Weights of a small transformer language model.
Size: 8 layers, width 384, 4 heads of 96, vocabulary 14235, 25.2M parameters.
Architecture: RMSNorm before each block, rotary positions, no biases in attention or MLP, untied embeddings.
Training: 543M tokens, 4139 steps.
Each number is 500 + 40 x the weight over its row's rms, rounded and kept within 0 to 999. Layers, rows and columns count from 0. Numbers have three digits each. The size before them is the row's rms in percent of the matrix's.

# layer 2 MLP gate, 1024x384, rms 0.0902, rows 756-864, columns 256-383
094:481523503437540490523551543475447499491530476506469520491553541468452494563436544604517545504456524547491510497414427515425484483505515572521478527467485468469467513487480605415497482536522561496408516489545490486542494472480533542490430495541423505503488456470470565464503533464488464393480446484480503524455534532482497495487480550491471501561536525432460521493478442559505503476523
091:506465473493497531480459490497511541540502593444523602470470486570483476500483528441488517516484502475394514500458518455467468526490514452539558444473521475415517508448548470494577467450420459542497504517519471530464498499514543544459495523562486485512488479489502521397547468539488528483481413507486405484520542546481428525525501505521504533516503470518554485444566493516499511549446
101:458559498513527607436564506549465469483523449476513530519583530433524454470462492487515457571487505511462495575543474471475460459471521475542579459470490478483476559495509544518467493498448497482489459550458591515492482505519467473491502523526556492480511435524501507465517446489515508460465489489450482560458519555561452499583425540436486488515471443510557406507484500522488495514503
099:524586490588534485536500536487488476458486473486556484499476526487482541547480504427460482458570487520486504541547483520454511490493595490542496515527446522606510490496508480496497565541519472522469517552582508503472527496404480519496492448480467451496544495539551494456509550495433610512432452537479457491543526438569524592484456484529463515544576508460500466564492514481459544511468
100:496452484419483471531545477493487443496578509533469462504419514449562488469465488456526552493485497483464545503491464530560538508521456551444561577504532487501452478537480452546456510478536533497494533499544418476518562517558543540561510401524534538495468519532511427447562497591497570454449443485548568549453442482527447458448560498527482592522461471490451554400589467533521473531469
096:559502477531537511562522491477556526478513439530477477475539439499511512465479542462518539523499425555492449477493466525501488548568550494511485515436494578501520422490510455545441479501441507523497531495447481499520471515502503507502509572533516502468532488513529489487503436534487594547531408470491448543537526510505558511592520486457433487503493491528523414508487511440520556482547
099:515493543449572540484504522483501569597517559485508501454530577552493498537484533563532523486532483465475458481525461495452414478509490479427493548466501530550439536496513529431504470470507507411555449499479458537499517438453515511526497524503497511454532556518512532461485475454518538495538523467443469512490495513496449486555472448450515476468538500468582477629487488476539450498514
093:517503481457519580518533512525477519469536512427487521540480594489535523490581494482621479457466526494518460495414555604493471518544526450517578442550561509494511593488498546508529462514479488492493541454503494469460509446499446411579392516494457471520510487541546460498455521538541460469529528582497520469498541431502432448524511486461446512502490580507542469497405498487539443508493
095:503520437568482523524480521501561453531519471493467539512534524494502470507563547527527601553475556549614487494517438450456487516447403447431489525566552559494480519494514533504490525498399469512422466517513534535439521491511545527473489565579482522459603611409496536529457421503544500506565551479447652469520393449478463416559573432480521503420503493481520565488458496501520551512548
094:518603491497550489496546438571571471573528528529511508434486481529478522501523552549543420495497492543579488491589519495513480496564491508554519486516481452483493496470482481510488522460485583521540453524472483480456499557508465502533549453527499507509509478467476558544454463481500506467500485504556532472487505502502473488534476573476497496488438549469543501522455438524505475453480
097:484469588522487546524514492547507551532549511530511444513517413441566452444486571519487497468485477493512472493513443466506448526541509513503510524479485528504520556467547502512462514454495500473486451490545515477519464502436489562470478492499567512513492527529470511544526490511527486520496478522471506486603495535473472563559477543462453513556569487471448479510507408514424497453413
100:502548588512458495448461527536481557497549450510504498528490464615494552549510509573516615519467502471475523490500566591454571513540485474508544453464571439487424433489537576489485531517427511486531443477473445480505551504536503456486516569556463567478499515497533518489446412560462532441509486507527573486453566563453549450457520489492514457491524512382528501524493454519517597537500
092:476501575485496424479518599505507523483536460491427478466521428439531465448458435530458514605478509459468536501513501561505485438501454432523474481552478509466455500527506430462530489521495539526468482528508512477478461510534500515483497529536540511472491568477497468467539557431537550449536454574489502482493475555573462552455556509446497490501483518520499483527500487516476540497444
103:546497495478478509532501541492468477548452440511481533570456530561498467509497482554479491551438487506513540492535549468530478514441449512489563472442516445504530535496518412549490426427437542496550546518468512482472516390533496506428466589504412434508506508540570488487554548529522528541538492490519491536512499486496569532500515483517474388400523528509561484571442544525590493364437
099:420520469488548552458496452543365543481498448415518410532388488453429440508491515547533489498489509552514459513436536476509528479489468472566541483507545482518529545515543476463562507518544575483508473446483496523467439502465549491461540443466523496506517494484504521489466472510524474543521550561580507448516470533496500522531548536607538519493434437491536491495503477497465457567509
100:451469529506462457542506498386555489439506520456561455513469532546452557458536600525464510416589563495432473536436541464516461459557485501493532538520480455455480528523556482425523511497538473431437490490472517483494448506558493490472478518513523515499536488573516471486502533492490462502530488486503438544468530442462445529533459533571527451485502467536498582572489489478446523511476
097:505529570515482536497518496449495501555525501455540504500478512455548476528545498540450541501569530486497537548478500543492447546531523562487483512545493528528471462549483510491532521465492514588439504470525555559583517423539511505583463455493531442484493507490503509486449435557537473555500466515503550521541463575519511465575485470510501499535451549538440575428525535546481466503429
100:520527511487519449444479478542449521465476493524493553563473502503438496558500501469537493450486455507574404505521488548471495471486466540401495464460507537477453512534526524572412428492469508527555600440481558442487541488449525435532517501463518564510493547514501445489506524500440531479531499497487451453584459462524474508531463559490565491428497448537554453499520509445554486481549
093:498517554531480461532464546619481569508447493490556448502454496498510427533475429546443514521511499504487533457497497417497530579431432446522563508449552553484511537440552442567478480501395495505540502464486509561487421427474527541459461527442481484482556504495529462433524473424384521609553506457508515506613453528555488466495539490495481569499543509526561507554571558466501521448465
092:530448487462542515510481550463488504515499459509512480468480514460526499511495488501404458486517442493536551439466537518512527416485586550533484547464514437517448429524542431439537496426400496558517476459451519502538574535535446417458482521529485531486393503516482534443504517491503428526503479518469503538499541547541513509485566586451495493546491473462479429524459503513462539502536
096:477504516437476514528560479513485523473462558514498465465524513469469491574562538528523535534464526522487501528474568567527478477548486596542528550503562538494432415540488483586479498495565524533460478452441491455437515516482487531560514448529479430541466487454475542497488452457500522567566508449543492530528499489480530494545412527492530390504457509445443428544462470470599545552502
105:553506555480519434586552491449525509512478491463443530498463391555476542464503469530495512450479498514505476526440556428470481464474539382462497499512553512552551506483495497500529508552430457431531542408535522465486559587474476560470498484489434521458510519539465518479538529498459607509564597557526517484495551486471446523450467523529518514463474526557514512416476444552507475490472
096:496523506535548471489504483463480453484540507429598600499536524535488483567449508512468552548533462515539641506561498428498507546491442519504497511516514526507484533513500530487476509413488489479389447580544490509478467449545472529459512512470480486502525491374521603569468514560439479408479496481489539458531627530476505529496513492485488472472466522401458484422573556512488504406543
108:498503480520551482493491511574505485460552551524494498418508507509484429471487528447524496493514446462426474443488496531542523423509515472463471454521518456570491499535436450487563532522459497552498500435417548455536540472453508439558465496533521478536496471431396510429499497463507519466525455510533507556476497504493481500490501514468526513429484587452500492515531462573552528477494
089:506482516541437565468546548499432438552477457520524546510516548522524522436536589518503510493459494481539451518528508502492594502476523498515492594471500572506475524517492502493498483438500492554433469488482486504473475499441450428587524561497520497497496413499499536507507497548516436474528499518551532465518517546535550473555514474507479471482506514487547487470455454509491432508562
115:506555509489554513530483471526563496499521527526580454509499512511527460473491533430552441434531553505466513534538440516521489535612512506474512556494510454435406560526487397522519527473558510424445467437485474489446530485540523518556540577491467498549458519493523497515542434476467492519515503518495505469534540504518596477507427481459484456497437491469499592492545478492490507419519
099:474565487489464546518516515480496497471560497524481546484506473498526507558455475468543553524495447503453479496511572484482439556476514463483519496537520518519469531526482513480515502488521497475499503487538514454402524445573526496582451514478529488564465551502461483448445532418551421416452592507456472460536463557533436424492490509484493501466499470520492511492509462494499475545483
096:511538475483551484498461494478541535526510519476551541546456460527499523482474492510477476532473495513481437483505526479557459532476488489458445583450513507488474485495496527452470515444428488546530555558540517581489500548470536495574479533529453488556558513522389452549555480494555490498503566515413441516500498489466505494466538574401490552507544531506504468500435499527417521450515
099:493546487409624555505569508578445464518471504544500489489513484530465400429399501462452483491432487470503531467514516564490500564469462544430495502500536523491514509447450501511498461508467485557519464473461498494473507560475546618522491527519460555537469493502460494443487447464557542552393491523499480495508468538546528553553552629460501502500446470517537507464494453513500505533490
095:528578510480526491547486550477501496485532550557469454559513450490528470477441466585525460531501528484517504632512578573510472481573531460513452501491541450573479468552425505532557505458506425552572484540499499484488496498556497514504420494480488471506486577498493521563507513571502485528516483490476499513499423461487501547460578483499472461499431432448535498539418514486451493605479
097:455481509503499525495574496517545489491529551458498445477480505524465521501451487460540570503547574565502553546485481430602538508523498492549468482512426425517550512465529478536469489517566477484540527484446479467506488529498496510475509475502497489563511598487569495511478438497513502542519454478496557517541568492520530529570550500499511459440526479498566530515484523489487508442504
104:489465494451532544502501487489501490514425494469557518550468500518494481516510511514414457504542523501502554486528525435513551480552533475540543526518486423525534497525458545462530561479506513533549538503423460486436506532508428525483495381439517533531582555513538456504462518473449516509543435543511451490449467483557550508464473488510510492545512631527474512586520433543497488469474
105:548556568466519443589536507522419521551434493543506501470488483492469457498624531428501514470544584489496378449591591515530463550515487498453513520547415507482557446424512448480503492502508536520438474549483500505468520579564534510506485471473588494500514507556464486538485483470473502493459457520535448576528437521502512568543459529525541482502524476474550439480503479500517483563486
091:497546543526499502431433580523460539483432452553463465462460514485516520494487499522558502447478525422545416428504490525454464492540521490546541607556591510528493528499496621476509518463440465489481500522523485560504474520520468464461505559524520481476521537511473523578482505432486502520522515495536510487594541482632543519459539460510520547411418491529506530475516487477446420521495
100:478559466527470500475473541512464431453518503468464470491490499516448470540482578509418425453462626497496545509473435428475571513530529541503491461521454508525518541536514519552489563472449477462567543513527488414467512511492494484558497524466476436475504474403485487514492517547609481486535474489543440488468525496564497505551501459474469538455483479571519467522512478504487492506484
100:481562505516541510568546529478472570444529487575501516525500530519499492524493455520473467494465462431450475499477524514514456525536572562487494541542544492488504520472573430470507476407465526487519515484522573527539545561478534495473476499487524413443454478524511474539382485506487511566477474543507531557541503483511508510464477502480453486610503471484532543484455447532575531544501
112:443521495508500494510529459604494588469533498471576488489534483534437447536476412543475568488495436564522509530525423518484508436468529557510506547387489468503476509519498547522517460477527523537527526484461491542506496425500502492513501565506481553501523555503480448483515473537492461501458561530435558552607437491486485506426482497462399573476541493465501514523444528505504523517505
109:533536437558504448482435532504463497502506500503565528496483486493583552477471544507498467576441478552496503453518584419503512468464462470593543433494426556518549409428550493427491441460492516507493484500490485477539504484513482560535521566497551477396601487521504474541537486508557461486491506511507454504524428528481451512532532498466489515463527459523522477553464509484503496501507
096:544492534479559474495507431443498496468462469507486519433507513446530523490517434457546516568529440505444463470505531529444548549441523545477493572569511526525537465593519529454479579493500421542484465466502569513490502463459543613495488466521515497456455581476481561463419445511572509424481510513528495501530500522485484487528524418490527510458504523542487507528463463505519491530483
114:484588561448504505512420510519428430495561471460509551553571535502511551481521498511503507513512504531556516498521607510534490528567479491446513439476504516448469468493489518488484464536569509503509445536576473512494461542473485504562527446502478452505482496486542474482469526504457486436613492512554470515553499455485469446492499459493497429515536458484512508579483514524537424489611
096:441528462459425531547514467441557483493439549524538488514498516479519511492473493519563535402429464474567504482524491507501511500570493493479530485484439452474445487478480505464532491515502538581463559444551477536464501542490474536524460528486555471432512513530538472494459493484499505484511519507491573572476480507533463516463511489558483519486534467425418478539555532496543460592485
105:540457496504514489497511468478523427508526555472470488537489467518494475509526483555499576456499495482532463462513512478432447521539543528539548510493546502539492539532508493465494531475481560501495469484492523503470521450511520509490483496475524403520510437537489493446494551552464511500509455464577539489520506504499411396502578532466438513551492455589448535405557528521454523549490
100:496521532448541543551470484511510550467486551495488476488400499516514496478476411540506500541600454499528476515507511443480489515513516515450567530522511523528499550464444480511517537515528524422553537451540468559499475509487565493540430562493483541550506481484539497475507509502480456523487476549470419516491532538506441529453440426563513502496533528541546444466611461578523500500470
114:446495422534565493457493495475464462519542532517502445459513449469535528459553530467485577473514560496444529540421528549455451500507553464492517515494507533456542487549512485504583496423557504476477429520499560520636479517483490550538506538491446456483436519515523526463496485503507467556575516492530463423510516425568452537483506511494486486510539482547554418538441378516506515463524
096:500463495423540408530513508552514483522536429531510572564479522568513531518498534500438449494503451417475527532413434452472531493495496542531449540564471409529525509526565470455501447470542432500492518542472465520536509510433401581472492522479585459576440493505436426462471475480522572509534543393486526497543469528518454506527514503506482506523521514500467469591541550538496510455473
091:509537498451510475512489494506553433517492482498517465466580491578546520481403520482513490501501564488517507520531484539497501461499488559507462471558537545498448541485564507483540525472425459551485445530502498508544483481491460440552452457493472505500517557468523501473511545498554456507441457481426410498478532554544557446477493548492493507495474506513479468494489468511473525533494
100:460473459573526462508406555542500476522493522529515579469495455499538509556504530555517474487520489497578551515454499505535520521509431507493513460398552468464485553456489507521530473473531561497554521544525545456537543543544584496527474464487458440505494606502511525499600559458520509476476498567557509552512429451522509477460519586519503478471487468591575485478496479463491534460589
098:544475486480518510524530531554532448401539483500466482510518535424492552422500485522483473484438453564587457568485530509451516494518487475466534490470526474557511485429491517486530496484464559437452458513591487573477461564467512465492484503522494556501509600503475465481420478559470439518560493533522434538521486475432528546505584460429496435500493510484545496457524457503509517480535
089:530484546475457518492491495568516440505505469528502445481420495463547510493492454521486462522502464450399520508441495484442527473476479490523479559456468498466521468432460448490504522517548490576527486515563503491497516508562459453584459504535554481550472466382580513546467491516492542503536475469485445483584529469448503416465561472432493471482425509466525551541518531488414565503531
100:555486498544480516537424464509479480415470470503545531475476511454530556460555528568476479541419548477539500511522494533488477503512538520515508499504572443516489560503550538403495491488540430505397561477501526485506524510481487394524475479496505528504570511466484575461490487490455508489392489481568521520545455509441502515543561506549539549494468478456458490427492401518495491495455
131:520442512407489564466446494531484444471462439488472557586497490473529576494482477497525505443495486474549513484515504521465452513467487380481510536508526446510560519521518530505495488508488451555478477427512474434497482513491516488504495500485484532443452471416439535385560518463431461489534533450537507502517448537455494518480521520461551413461490490394479544492493559491525543451552
105:527526527512487522522511510412682522494493560528549514456450480517517536488427482491547545432554497492603523475496492474474492491521489533522489476415526551478473566444516476499484496495488551594508503504508514466422481507423484537453518499533503477470459512528511501491498467524486523517509496521589511539469488524505488566539492539413551524460501510540461496565560502499493460547514
095:501478479495442432508462498505545523488428531522475454524580577457457534449531524523577458528442492507449481565534492499551550522512441453534493494489465481479533505508491536530508505520496542489509485472499530544550505552496450438548528477453572496430525434471478421438549468484412437454521433478430463431493520554564481476502518481500515437541525553543463500522451525469477483455551
101:562546486468592439504542519439510474495517460473504501525510512523514519428479578574522452442570553487502535491480515557445503506494505566479490515473512542539530464523519531470517533507454575442524507562534465462556549450540537509515504506491435504454467421486546538493520476528510528510517440525427508480501511497537483456496540539487522468487509501500492513498428525456509531527526
106:475528490579429464501543501480469421466473511480529563491476479488560586467488458513522456466477543522511485493529457460509460517475556528470489466525494560463508509491507486514424522468512581471492539492505493499577511531579528471458473479511483491510379511428576453441525410535478522464503493463443549499405457431514613509525498478503476527549441525523586474492509524447472467470515
099:486519494569504478546599526488539546446493478506512488423495547578491517517449516428533535542461570580466477545525446488473503526493499496520488497499475490475510496533506470512532471452497480521495485443501569482526482479481536486520554467551538475488508551519470538463474461524515490521491483465502540411508475491439477515495457484571484477611478528528533553469539442533525496508502
106:494500548523499510495450442445471494442463485470493526488519518502569513468520460424463561422507519473434617497522464523451566525482471497539461549516444508499476494511452506549524531497502496540507463530525505561482454569526515548488470485504500398458504532462543505528496470544490469499525437548535496472448644431521533519490507527435488520497533494602504466441471494513516530531541
103:520463528512484514430540453504484540503498470498509467467574472410594501460495426456451468491543498562490490490485566568468422498478484580519491401510472427414477486557451501507532481485496475496470542572415541502495514492456432545551485511511619468477487521475398444472530532499477449482498484512416494429510474497587509483521516536491469582486488451539520548476517498492522545464499
094:465486579437509442568513482485479467560489551498525474435506561493453447510506522433509435532575444499398548490485506482580507459471546524510495529488453505553502566492483480464445493524536439514495518445460438531493485478537512486456465484486415495450557448592499490465447458576500506509519461547470489496480497486539490481497524456551515567564424537540459493497442502476434504548497
096:524472533570453434509500559512500468455492556520526497543448515563500513454495492484488448591525509475473474514449474449524440449466490564436544451494471461472422502657526508553537484551477444497542493525549506481514516554491532494486522483401487517557501543474474511523504565450500526516500505512516445485550508444507429386566566474458479449503578488503445567463525578525482539482464
098:497496536451464491498519520497499472460448558595542473514549480503476510474608563456490511593560575463450481460487547485483459417461457429504520465566489622470556522464520565512528485568512477517515531494570575516510542543460530495533532443528500538497562500534572469488497534439536472525495522517449530544469494470508472479516476489498466554510504529550508416460455468468525451463501
102:545476522431477569469496457430442489476498559538489429472516565446481512501606495565486457531436491526496496586449492538471480580507546462444502507558479466488500497534483478521493541546550457525479326467519478560483578483482519467498443474520505505462551518563502441462480512514509415466522506539504517435570429503523531521521516457531457522492519497525551526488464467552560540522508
102:559491570475486512504512497460493522506422508429454516525518571512481489484523522507489455511567524485446450506473500499407548483517449563535484456475445497455428531546455423518547463467515495489472465546462489575535480550442480469473478455479563512444536529491493497564561393501492529506477475503471495531562482564466563486385517493463529436468583498547563501521439442433498522535520
099:543517560546485508542483584532512500541490476615482422516494504441472578503452508484563436506467501481493486475520561506530542442516499508553498484485428471563546419440487457483523516479491562496496486519504535480488447520487560520440433493497456531509531490508510519486451440490510474485477508571481536460550516450535504483497457563457505530468524470511490572510519505556513508517436
104:485429476460484503528563495561524555498483532596526453498499483486479501456533566514491523549465515481431524507601505476462513552515454524452527459479537466421598456565556540524521468528455464537525468531446486497545478505525452554468548562556476456631519501518396515514520438514449464542444527522515487502473511493505498465502500480499441477503518524472497511508505556531500445454483
094:548508504498438512567523519496523461479482494506529504473508486453500471459471494522549416510441504482526551536487531511466496464477442545507497544467514495541469561533520394515491512541487463443515568523517467516518548507522452377513499438492495499624544472472485464528471488492464460461470508518464456468511549466457445493468570505497540379508491504480464517516549516522511534502515
109:479510479500429521501598505479520589505510521586550485423444565518500530462486500445472529469535499511402450547534498465497542524542452470467514584498505491548478496485438488467491524478458418450567546517479480549483530447423495500513536531449488504456557499450495442585515583470488508416529453480577495525478478517465518466546501465479507533542549445431476479495437539475536458493502
105:460504509507498517488576493492528510523490515520457496432499473548472593547517405533464470463467496472507585488396565500392428471471515490447501502511453523503548498503537515501560489553519528495466503555498510494510545511542481559524460442493591480500564514478515424579488494505410498521529531481473513479518431504516433526587456514517502519475451489498541472460546546520548525478483
108:506548508528613508541494507544511504518561550472545441548513446556491441526457475495505479559567589469523532480533493500516488539433438441542586521479446458586485507450479463488468408486510511507548498541478516447520502447493480465555430421537539565387483468497446557586449450504486408525529460502518492426524474513484493490509460501503461481543470492503530507616479492540555496570457
097:506503487430456522514485576494474440460549563521515544489427560475449541501560539509524505442500493467511546382450540474507528438498541529507581524436526451485574519508448488464518466468524462488513569457490459496545472500406548444455572511505398526552523517503526553499548557510522546431562512480495444538540490461511539547440516546543482505435498491470544510512531553483492518471559
103:454495546561517538424498437514440514482555527520473488545475513511489539481484538522492517482477533475466537463488436504527504522500471611552597480513460515527467549457440496554523493559540452473479496463492519525494500511550545533540562545495504538459462511488560523436516610531501493508490581485542529520551448421517507475465477488493425527519439494462446506534510414502499428477467
106:500478468554504488433433496506504494475528468536530531428510527466510446523447570497530567484494546570503541453473543491540511460463494575504420536556529534532467521496489535470491514524510528545525542527523505477563528442511507466539563452531557429524545500550557505518522435438509459541533487552445557490526504492504505525467470510501415544478455448505535493548474519499453515488469
091:427459551438530492552491500523460493569497529582566508459445559481585485495518482477483393471477486462554512347529553525514504479450485438539456516517504529450477503491481454555530541532480524514519536470491497492495528548515526550534455457503476522466547510422460528509521484515587558508465446513477486482570545513494546509485472486505562549511488483490487507521457494506528500553469
092:511554484500454520510457438522474487573462506490509550517471564512456543473467527490542435528538458442574445452574471492533500615479486616549526451561514484443508464467498488468561566480518473530567489492486479539468509501516460498467498491465470458431464451527513558525569443454444513455535516524466469469499569503521517497484522474507537476572504533488517522455569448485586455544462
105:477532503480498421457517548527503466547463566521488459485508500503468566527513481521492532518540519457551529590407512556529458533494515552468469546554471517494559494525422532524522509509480501484544448546521498570494485527523531594594483565536582560482520459619455514510470532512578528589474478476517496521455588476519527489409465462531546460529496487504567506452524548516487545494484
087:392476505485496497438542517553504451511477526427516529500520446541529583503524524513494473474524500577478546509524473608499487426463423588522440562438467557481530476477549505443547502465490518521496507517465477503527532502527530449476531484484445540515505512466463538543396444534540503487500553527469496514539565545510527396524480433483377541437466553537474530454452556463482498449497
096:483476544440398515425443556488529501492455493465569503468530443456504467525466538493486482503480495444570554509489456509572499484488530493445516489553490467507544542528425553501478541505541518526551517517487511534499544488491465464519450534515465398518449460475392416435490536514460432482485562527548541505504506522503436481489478407436532503512464501486457529500538529518504529493404
134:478497490508422479486498563415474537511405460509484557481537558550538575507427450534443465504486470533551450411490467447471498571479525501489483522549481544465487505558519544431404467498426477439459535475487550504471491490535528474422548522516496513501418560518527486490454480480497501523522495541509484550586538491563577457582500559509525439569483491514517495475508542498528519503522
104:508556450458505477459566491545545489538566501522544444550503473545498507503412543550466524499517522515475429549540524406523474545529497507557521386489537484463509576512493529484498512451516484491458498535494484475462557552459480467555517539463524535526543485499457447509531518462538473559497454512469515423449553538560453536528491446424472505533471504514497564525500551506546557539484
095:462543564447484583490503453554519526476494470492521449504442457536541423501487448528514461451494480511448530518512468462489465460515399548607479533494505559486495529571523514543488424555456544520443428489465494432488408522567440582549405391530529488534530564459544526494478464503515478437458457545495431548503502571509527490501494498559505530559482488508498439521476546498521556456515
099:499422427517445463551501433508492559508525488496436489525529440465541541465509535452483441547509492483475434545515499450474475397412514483591512441527467466473496539499544449513458470442478521466487537396470534535530514467522454555507457521391533461429516483448478484542516443511535494520518538496465513483481462470528541459580447524499549444501493467514437527472443410458472506473508
099:477561458502529510513516556562489505535518489475534421454473516546537445504583504525483468482506526496579534457522524464456435487591519462498547498527462557517428541500528508454513450477453473559466588534516564501501597517499541488528526529479475438483599564383544542469477479544547461489512535489474517524447443511580498550545534462461463461472444454524452449518522486467522496533551
096:493541496500539508579562481509464446515461562443520547527470553494505461552525484477561425525458496451484506500495498516505541553502404507461535505512455523554525524520502424441424471508490529545484554559539489472450517453454509465464520544514515494473425569516464440433524572450431518520529453488576622504506534502491405476508525490531454486493438420563404468527541473513541521569522
103:565496486508538542550412485466520478560464546461549587518554413510473530491475534523495510464512527504463470502454519459479527447509466517515561550452507526462573502466562584531576502501526458425578491517509473558513429496561506524479526505492469548490480504555467513502555458505545506501560554547559492487474457531455512411498544600508500534534523462466498490454549520499555512539515
101:516579470460528502454498436537470502455471454532526574466504534460520394510449408464490504427538478529470486579507495451470496495570524499470515529473497507453512452421533475519491444467477539503514537457503559451507509513426429562487495572434566517539554492539497506539518476470523522536460499459472548523500544479402536488473507507483535504496443400475544514500455411511398469551521
098:423512478507510528518446507462524533475503554432549476526510479500514480507535510485548586525534555459480453486511578522477549439499472442465442578443503514531515450524537541499476522450440482500583531437453482463538435526417530509514486456438520426535499530491431528483482498540459510476514480509521499480488512468578520590545432545515523519551497541502508541550459543548443525502576
102:593539434489539528501488562475547467468439479474521512549403570479455510482486500494406495505529532594541513476459508466532557461509536455542509553462570539506518529523557525534433469443537430571439512554516468579485484457431585489507496521538534541484468454501508483457502497510437425499479499477515474521506508484524474510479511386537524458451541512522534475535505515501509527484543
097:439541473563459520527462494530516548471472510537528490575528476516504586540491507484499455471460552459463495450484523437426597527498546506549483583490462465517451457537509513544522516524546583510560475499478517461492475566462527470499427462531486500510471510456508499451475516519441459529483475499592458454513504554521462559537514550482477518497555504481447486508482533518478553459468
092:485519448504475428570546544429432490509444548544505529507502523540572490500442527543550499509537500501509510537456480536480472492519498528532454523484544454539470507542511536440531518511459481451477563442492461506512468509485463501486606519448513480554499526500465489507455572493564469489516570588538409482539475569501550556503492488440412510491503558498487433490469514476526414473499
094:504476542428488398557480475543524463469491556472532482494443472425501502550495529499482398487458504435476502480490506547471487465505462462558504483468437502511479527514485502541514541477479468438448548508505568495494530435526488477527517496491450531500521549560419521480542473514484522491514496526468539539452439405389457497433507511592511529490515505579489510540550457480503494505469
101:498495510497497497487547455486475510488532453527531525471443502516463587530566471455534540509523485459503474473484537474512563518484545469471535489486448466509509502532538517580506471465423607605497553502525542517477481566420498465459508493535472483507569519465476477511449418525463484502478500501485468562480497489548464533468547499560519516438501527472550564407572561506452515524417
093:467498470527510520501554510470479480478407517537506505552496478529532377488482445549511537479458494557488527469536571431513493477545473498519463534504584457564496484538504472485469454538466543501577491531493438494516417481472472475520538511532528462462521517515506516522566531533507537534485466425481528493513533511510466557480496563482501565502539489597414521462491475559541611638472
091:512555450540494460470508506571580532437534470470501429480397461531445503516457514516564481547480539483498491496526549490482528452542457500484510461430527492535535512479521521489549595488472560472453472548492535490475505480536473570553493468519479541484452434503471551521485479446510484533508477473493622447522530451532529515550457478500427527517522417538395441550522471479540431557452
086:507518474535483469562557517452479515408445466520521455546520510491490481463450546497490463577545477465535465469502520446523459605516548534448488552500468510412562513561510497378529514559584552567512497550506529515473557449512552470447450477500508404482476525453547466410528498476505485473498471521448498475534517548408478463475569535546501476558436417490498496437541510474461440488589
104:481531488516581466478562441496449485456526416559558497500496529494543524486519495465535495454466463507435424490492445499555509416417488489488501572434468568469490604570564508491530487534515590457445548520551523482506479521528455477444621522494466469513565580580512510509508503462488529566469512565465534412449511443506518449455451517486483493452466494457461480546545431504486554502441
098:500528446467478477473488523541514451443466516519455528555556468540511495416538516511487547411491557494498475479525539519511548536477521527521527565445458521522542459431484508454536483490460576507459566496457599546528541552496527541536554471494415544472507491523443488505508478393507525515473533456543471504498512528495537582488502510470457475418538469543541501523444483501573510535471
105:494557455520517481571532465495540467403436499543415480483451549503498550512528523452466422514499527484539502482509492528498489491511517560544467465609538470453462468502518558480563505514489525526534516443551523543512458509517407519445512517485542442486526485579512493546550463464509503399488457525481520525512475597497561485443457517482433454532560521507508550565475550485513442520500
086:476514471542462490417472606573474535562455531498528535509511500514500519431504442494501539615543510531477523494527498478571542504444512530487491528532507490481487533492554541458500514392476528520585467527457573450569569465530478593497440475463439529487459519436491517460461448566554542472505526458504535497479566489582545497436505497455493521524492523501494481497520515446586468513517
104:533426427507502524447500507490506461551483465497512500500493455601561452523523518509514480518572505481540590464440467511489503527486438488525517478509457499490499517518545516508544497557472485464452485507529526490506479525459514495412459534461538477526613506515435509458581484506487446498594465530494426471609504511557507412536518524512503549491518596517457507496507502524490513462482
102:562481461558517464530460554512522518508505534473497548462437507500475483558471649429512503517462456480402537460515544404450418460574504569501529535540519580442502437518563521496508480497507489477525504488581506500533518452503527502529544520484509531474508478443460548452492452566486446531527442523472492470376457538439460476530506500483525533458559385478518444521486538523534516463454
096:485461471488512512538495529535451486436583470409532468517487538515502477550548507487507465420463499451511486467536494536430439563499446485466515422492540493491465485466488449516526550490494397514576528405534476523524490529498578537511501550486471533584484502537494497457515527509519441462487584465528487564466471487463516411527415474507527453498484480573468489523476493512565404607471
118:466496522516478473518505502504492532486430507458422543501502543552496557507508483532548485453476504597488504451468473511438460581486498501477548506514440505434524514512528516479532545500492524561486536505456493540477429424488473542463446488559444469559404538603466524569507504482559573470478521515485528511506484510509534491539494554426435440524537500531472521526478524566540462468521
103:451458442397480500479526521583473483482479517579469526504515563576537522466509495561453533538493560545502488539446468487464480536501539537528523468466479516498488518451410522466495476573488507507494545446423534512498511484545450510465503478509542448560566488500483491540502486490481475475460556531481533519508424444473590491491473443530545495490469549470520504507588538470546472449506
097:533443593461486546504554459497477522397533535536481543511471583447513484455534480512472531469545477496517485503571545515484482506494544513575554520477492525593496523442469529448575502545523526519495531497480562550456487437463577437461507526514561575456539547478471494464591574546468582519567498498505523448522492478480481509491520535419520510453520494527480476508442430511510572515521
097:441477519566470482532551511506525534444449491472560486439529487533483494499594503455517449518531474503533510471513528532472478518508523554457530447489450522470455546519462560473475518483448480493476476562583546518502523544475400519522484471468524497456562513521472499564496459521501545514487558513611496485434489501484538491533457473545562518567410569485523448522501497462462509483497
097:544475492495566462446407449485584590519619536537520506438520547453467418469462565500530534463513462525500401470541593507490544477469432507513499472504539488487490500506432508444496476509491525465542473554501532532405489486402596468493505555482499464522481434510481591401489473529528531503511503563543475444516504479472527594556487597534501484468565546511496512480488478482581527487489
099:525476496490483479404484470405575500573564473497449482503475401548473486583386510514490458507484497467497473467484500468505464510504556552450472485491496523513487463506525470525537504460505551569540454545534532464490425528520509441502496563461545523523499546535469440518487458514546504464532506463486456469468515464429445442499469489447511478459583494473562490528429544535489478466488
107:479500497550497466483499555494479481531505548473437537469496472516512515551465472449552506534483485470545604518509457493494497575507473532506476485500464482440586493465521486444449514447557468458544563500480511472491497494537487468526533520566449451476489499517431492516566493536467551478525575541495580553531451524498497537464501476432414496461561507453521450467434524553453511545543
098:521524483498474446530443561513465507594446500559533486430526514498514507504426563484485491486432572551571499470511522463542535488536487578519564509563450552422520502465492651513508564469505468440529522449477465468499444470420469574514506560501549452445511479502512594464460508482531463497473505554557468544410493495431532482510502493437593561589497534521549588510458447545552535504516